Weights of a small transformer language model: 15 layers.
Each number is 128 + 24 x the weight over its row's rms, rounded and kept within 0 to 255. Layers, rows and columns count from 0. Numbers have three digits each. The size before them is the row's rms in percent of the matrix's.

# k: layer 8 attention key, 256x256, rms 0.265, rows 99-127, columns 64-127
# q: layer 8 attention query, 256x256, rms 0.27, rows 100-127, columns 64-127
# v: layer 8 attention value, 256x256, rms 0.253, rows 96-113, columns 64-127
# o: layer 8 attention output (transposed), 256x256, rms 0.352, rows 96-113, columns 64-127
k99 098:178148120110124149131090151143100129108148139099130139101146121161114113107136149101142136109149156147087151136125117132107144115106115117128110156112133108135150113107111124117105152155090143
q100 105:176117161125130112174113150155102145136143156144163102143113122138139127137145139156165089073136172134159118174137102077162178129141146092130132147105167124110109142128102121126120108125132149
k100 108:157156154081144156142121138160137125121142178155153125133094132169147117169110124122148116116149173139118121171138095090114182135153122119126138146113183108112120148103125132104068122155144132
q101 106:110140127195108130136146139148138124117155128102168124131176131125132107140152136139141139153135100128131095134103131125099140154121143107112125125154151118087141100147118074116105193104132171
k101 107:111147103155107101164142136157102150125116135110104100125157142139115134107117162112182140132135122117127121141118128154112128132120122108118155123179107153102129127151102084157142174107090141
q102 091:163123130141107129171094121115127114116144126095061109145148149158086140119167144129122122146125048137151173096091140143144179105113145085139114106126106112112116164135133134082133123103094122
k102 097:117136129141146144151102114100171144123095126128109136123097119171136123077174137115116120109114103144149162122105130136106172141145141102102123092125180135100164146130149157141111119143141122
q103 113:122129120138127116179115176147127105166107167116127116135182147149139113141117114080158146162079173098115100166117098128125154141145128107091110150112154114152139135154126107107137132155144194
k103 116:141117120134128147158112146133130135113133175098085091110155164109141125119103100084149133170063160117121105169114123112103147106140135116086102151099179103155169143142148082103128147184131197
q104 099:117157110114109108127143131088124085118129112119115157142140098179110112124151107115156160143081122118122159114125115141128129112114123125112098128155179128137171068140132138130114127109164143
k104 111:108132108102129113118124144109119136108087151139098123146158148130135115146159096098155126118099168167110163114118130158130120126122124116081116131125177115127128067132130102102120108125144095
q105 090:158158145109146120108132161135146120106165116174133144127133103146134127080123153095118137105125110130118153133155156157173112144142161125111127112110118135103083123204080133093110126108096133
k105 109:133122155121139092124102161107131128133140167178140138131143084143163159105133129104128141145117111126113148113124163155165117163123103160140116154116118124127148119185078093085162134109109114
q106 108:155102129135103061136128141144157112171139128155164126161111111169154088129093140133152147115116151163141144155112156117152132154169149106137152136083089140119146144162113077126144105134120122
k106 101:113119148111128114151109124122134109139187145157156155174104114138136097135107150184164124101123147131133182171155101088141145103158147119160163136098098121138194145163098131062096129156129081
q107 088:149156105127112159108176114142116131126120147075160130122090108170093088092184113097131096070108107085157092102118117093145111117125164118125101134108100127103124152156109118168106117097121126
k107 093:156157084116098153060167130138137127140110125106174168122121120183112144187140093119153114082171118090155088134146134110129157150126154130098142108109150158138139145120133129193101111126113109
q108 100:111151164137162154120156106165124118118138097113138134131125173128119152092162119137108152172130101099146136140146116103119145101153082108128127123166106118090147122125119105138111147108131141
k108 100:125137128106128117128173109163136122127152096105102111155114132133134143125146115120108152191106117124147128124159133117136129110112100106175111144157124137131129144094120094113089099092140128
q109 095:124119119115148120138148132108111145090099168108131165174092136132114119174127101114043070121111141118111123155104134125126125129076161138161136120144126115128109153143120107126169140135153121
k109 103:107148145128129141141123109117086160104112156115128153139123174138125123122129096116065127121136088117160131121078109152104144150104200156134103126069140119137096136130090126161159113158142143
q110 099:136099132137115158102122089149159142130101133093116143136148155096116141125121163147099161143081153113132166091113127121108110109129133160127155182153110096104142143131128114157124175129132123
k110 105:086120159098110120126109130135117108102085111145114144127136155076134148111095117103069148135093135105173135090120124135112103124128149162117124157150149143119155123107096127162085171153145157
q111 101:102117130145140145146107179186100123179131166149117118095156168138106154110140164135130162144127151160139144143126126158137133121137145137152098109081149125125165101098139155136072118141112125
k111 107:119152133141166142147129167147117130143141180152109139101140127133097115096158150144137137141158156145151134140164136172151146132142151149085066129110146150131188078084139108165063132113121159
q112 107:118102097127116104124130142130121105133151133157149126128130113130146088135133125150115175139145171138132158115157109118147098161110099154102088125135104119140126123087131084104156083095159112
k112 108:121151108119109106122136155133121090164164129132127168141124148114139090123097143149109176130130122139144159121132124129144065117112085195139150105114075137123158089100124105099146083108150091
q113 092:159141140150127162098103122091128130131150136112116128142155145147099181118152111105103145123112112076130094116115076117072093127100108161072141146149141105168130137169104120119146153138135137
k113 093:112137163141105081114095165124147135120130154098132112126172157167117121145149134150138115104126136100133121116138120157101131130110126141099118187146116119154142150168138096130147132125142118
q114 096:106136119126171115155083129125148123094127150158162122113153075098125119152102105165131099166084141120084120197122109131112136112102150084106127098116135123108119108122139084128106096128161132
k114 096:077149098130139140129134132100137126116118144147148137108163106110131114147069096136137142165100143154105118169143147128103135120080180110095123157099125113112122136144154129141118130170133125
q115 095:166146148095104076136085126116113086130119160122106130110161138158134179127141118124110086142196099122142156110111122107097106090133147110151094137109104145102128090170101144064140121129142176
k115 097:128142124130137119189084108116127148122121141155158134152146153174160145099121164127118058130165119122126138155083115118099127155141116165127031166124099132129135097132104109092132111162169110
q116 100:135163095153138150131131091120108164127150117173141129050139122156126166140127130139116113097131132103120153107142164075135149127121149149168139117143151123113143136161102152108102150137139142
k116 105:119120087125144101130133123099108181110163110167109135074118127181144105127133117131092133130133144133124124147126146078144115103138135132124149096124146132097151120121149161092116150138125138
q117 109:098138104125113136128148102108096148086136136127108134104134143141132118147124119125129107154127144120200081087108132136104111133079126110115124095162101159092121154107113082140160140146149131
k117 115:105133099136116142122134133144101156125114136102132123123116146099105109134124122125125109150081127102161098066118116112129125102106135160119129069157096168103129154123135102147194127136148119
q118 110:146077103148133099142160121148129111174111100151158129131130118105163145134112136113108172130108141147111104174084106138120149157126142118106123144147139144138100120126081166104103129145160180
k118 096:094083128158138123173113099141104133157094091142126119113133146142185155110100138135127178150094112118099105162126103131144151115120114126094137156135119106146127082145105145125117110162175180
q119 099:167152093184085159146147096122116187103121108108111099126159141130154112121152110141084111107147145160122140114101127134116098138090111153114143124170168099130077104131154108102141142102134137
k119 105:134145100173117118114162062116117124112118120143099087121126144167124125150130106163126136130148145116118149093131148166088118156118135162145160107169111114094111132151133105090139159100146160
q120 089:091141149089174139144090096080105105167136113135124122137101143159122101129146120117118087131138111153131138086127136125130123156137100086100117109126156086098123136098154152092125187145153148
k120 089:108127148102180112165138079098123128155131105116113145092133149140154133136112151131148086131123105146122133111091142145133138153159113105147145139165159112112125128078139144094121151138135137
q121 091:166147186116145161133116129130119151115176069098078137125178166095134153130079117086127160148133156130130125146125161109116151114130096161127151129134141103130095162115173126072166128141113080
k121 090:123117154126122174162090115114167167114148101090146160140137130108131127129093116095152107136097138108107106148143115110164137120128084152098142121119155131111159155124147112100127119110130124
q122 097:095097137111137150173150108127129105134103114127127090110161129122167145153119149125149145146115152108092098083122120093122117112129125112131123100104035140169157098151123108152147088136146131
k122 105:107144110110134117139154132120143129139122114153122125123146116134144140148112131141113146147143164123107121103128125101133125096106129165146152121113092148200143123166133107150106095140161117
q123 101:125086130095137133131115101099118108132134124136121118157101150108127161123107119134143122127131151190136133117134097134167155147147113124116148122105146111190144126178147116158138159154149115
k123 100:151129124106130115116099121103095089137127120124103119153089136121126134130119108086126155105112190156102118087149140106150172173131134141110157134093143142174169143191119131152107165118132120
q124 105:111121115091131113127161089126133131144103123100144124143081155160136112127101113117083137087124161119090135137173133156143119121141118138148120159098191134122151153118093115116084108130095108
k124 098:104100129098138122146144113069139138136121130127167125168114154137140116127128131123062131136113162129080111174135143120140089135106113178135077161130172119161169140096118126126117117131116081
q125 107:180108121151137138138144101116143139145131143118136107130110107129144149133188138102077082139140091103139126137153124132110109168102134130154074120123112179135128153134144114102157145134144120
k125 116:137124095168137134155122129152148140134112143119158148133117140144175166129154158122099083100185088115123127149146093148113113156094099131148093095129104141139123137128104106094161121112148132
q126 097:155107134125135117131158142147130100155117144143149122122125125135153071107089071091149156112086121143132137108145121139153140117155118107133161137144143168151149141157090114144136104113120147
k126 100:132090120155118144096117130151140112120142133099156122130137133134156095150101080111110150108142137143120146116111090076137192117113110091144146138137126146114143121079147115158129137128131137
q127 118:118091127153146143142181174171130127158145098149162121129110113143182090133124106124147098117120137106109108141109109127169143151112151135137135111125130159097118086122151144136109082116123146
k127 102:148121120139142147143174116149137139142178111158112119106099139140161088121097121126139072141120140106157100137116127112163108170094164128172146139081121159091076113128134134126135081119123129
v96 088:113091115159143089120121140150117112112125088131145108127081152130127113143097124152113141113130171151146104158107107132139115103090140150116095126110128136106140178114133172129125150085131108
o96 120:150114130138134090155141105079117157114105119139163112128097132112190115108138134099131122053113147100159109122091116117106160173138120173102124116095118099169100178108151091121156160125105152
v97 105:129114160153162126158131102122124150138176128147130114148101151131162139106088138082147181127122179140148131171130095108153122179100149123058140155089138147159133126140142175147118108152139132
o97 110:096165126180126142109124115111116186117112137139202146121089106165093147102114132130095071137120122143154123143136136155099141132130147102094124104144134161098091155142118108117129183091090126
v98 101:155137087143121170120155111111103127100130116088131146146133097141116147116113135113133148157117114108130154093127117114121120138082128199113115105188115104114091135109132108104094086096144114
o98 107:125111146147087124092100127129093131107112189131101118118112109097105139125122153098126126115128166104122136126123141125105143140132098130131111076133117104153154132089102133108104129126111140
v99 081:110116111128114126108130112104141157131137107057146119126117138127137147127151108095103128113105115087123098128164111121121130148104156153201152154158161133103132138164142165136097154081166118
o99 119:170120139102166107194162084127139128152159120135149119131103123087122119172146120107138113112119159152103137117097120132124115151174110101136138116100165087140160169123125105099113140115111157
v100 120:091090149140121101136084131160118118139165147138111130125151157097148133123066127116149180148103156140149122210152127103140144144105155103130131142104108119141137109136150161139150122129133132
o100 108:108134098146148132138151131079123132148141126118123160094159192107168123154100112114145149150169092107116081120124186160105137084161096127140123142159122114126107123119139154136124145143113149
v101 093:158127153104136115149106145100140167099142161155122105117138096174124105098124159107148146084143104178149130184144097140089161150086164136087126109087174122119106135125158091121127076119125140
o101 116:081125166124118124160157101132140073148088159105169138161127144125129137107108136129150123103137114118150117088117096141092136114099131142162139121113075167140119105130092118121114107176137134
v102 112:113121152141121178152104094160154145144144163163155119125105130133130106131103131116137159110111157109147115171128118129139113111124155120140108129099142141110152115126154096144140087137116143
o102 117:121127110156152171135134090166128167098106091125103169108129106151155153097134140134137093140121118097156162187120145096133120142123166119172112096117111177116146164125143122147121104129158133
v103 090:129154104126158105111155131129100098117178145144110165164138151143142140117074120161126166082144151116167122157082133126177088122140163120150176178147108076136146140123132124154156117140114129
o103 118:126106142114141111138120124101161135141103112103161151088129126112124142142123133128129096097109084165151096141105123171149144134160120138145130144147109123083117074124162141101108178102121151
v104 092:058109120154144138130150184125091165118121145158143134160082129129098126151116135154128141130138118130156121169146113160142136123165111088132105056199128072117167136147121131086144126116128112
o104 111:111118076138123111136128116152148137090109148128079123147136145154098124123113110177105096124093190094087105120142117078104144164117155107097150162127108132123104166127122112139122160126128139
v105 090:152141101119124114114142131106162075107124142096146115123141122128144086159179116159131152166186103133153134117130110082091127154177153161160112145146125103132160157141110095121126111128130112
o105 110:127080169127102094131176142068096140126125097134127172084146117133115112128119113123131163117130103108117125132146134132100120062151164135144129132113147129124083122096140185105165128133129125
v106 111:135165107106142136126140115109148114107071115110144092147113130148150110109183130113140113124163148120122105089174159156108166149117076150148119113223099098123088121120121108137133144138121123
o106 107:116153094156109119101162108122149134126125092100136130124124145120157171099089166117108148126166099085119148144092127157093108129153153125203106119172138183125115107090116135125122120096150158
v107 126:116097093165142146109125141174137094149137137145154140149122131134144138141103166139161153114121175119108135172114080110131158145117176128103141101083114107097117121149123155145149103126149134
o107 111:106143141148128115107123107156144137112118148124089102134134114098097098117162117093141046138118138097170105109121147108145115124077094122093110077186150100153113148059135144095144085159116134
v108 086:114097100147122105151116122140094118130134128124134072140107167155193120107186117127106087109140132156145097140119129153087071130135136099147147079109106175135161132114172141147115131135143115
o108 111:140141137084120130098140127167145141091140097105115105148088125112072136137152097158127158144117136116154147175150121085161145117085146090052147139113090091126113157175153118144107132135109124
v109 100:077140107136128144142085081151108112128154150157165144120116090134162116114094119138122118111127148133123097172118105098118130161154164100133125119095191109157180123163125188131166117154161087
o109 104:171126112110126116159163091162151070130152079143147139139119106140118117165113102107154124142174089116123101115140108163091098143124132122136167120131134143102137124070118128099101108122141112
v110 101:105114145117122084181103156145092131140116167117109132073095148109118139140094081130148116122134096183134151126130158095142119127141164099147136145134141142128137103111095149132136115174124145
o110 121:107123101067115114100129172086158114121139105139132088163138109173108128162170144108109148093107151125116083143109124129164131133151112121153163151110120075118143097175158140128087142119153092
v111 091:109136080076171109171097136136143134135117143103130091097116153158113153136150110148126087101139128112148164141192122138123135127152090110138131113170121138114155150091135072137103126128089142
o111 116:137152110135132139051105081126111151137131106127111108154116133161108103131134134170135106146074143106154120115096122108115160092115130127154179081122133151146117112170163128140157109170116118
v112 088:154126124120103104082104099123172134160122118095069133113114115135121149118115174101152135077106113115128161114115132187055112150126105112107118133136100126114128140109093094144098152102083114
o112 109:122091123134124062126159159120130113136157104155161107098164083163167094135103099142132129161159112119130051148135119143146108099094106123064115139167143125101104114105134108138102096131180083
v113 099:109132121082135121100092122072115157162106145095111120167094115126116128112083142128102117175137083118164157068140110156125117125142110126163116084170119092098133179085121139112160128080099134
o113 115:096120103138117112128145163188123114139115130130136108155137111101130102136157122134144130095072119127132087166090126152145102120165153133102117134153085133165093126113118145140110142111124152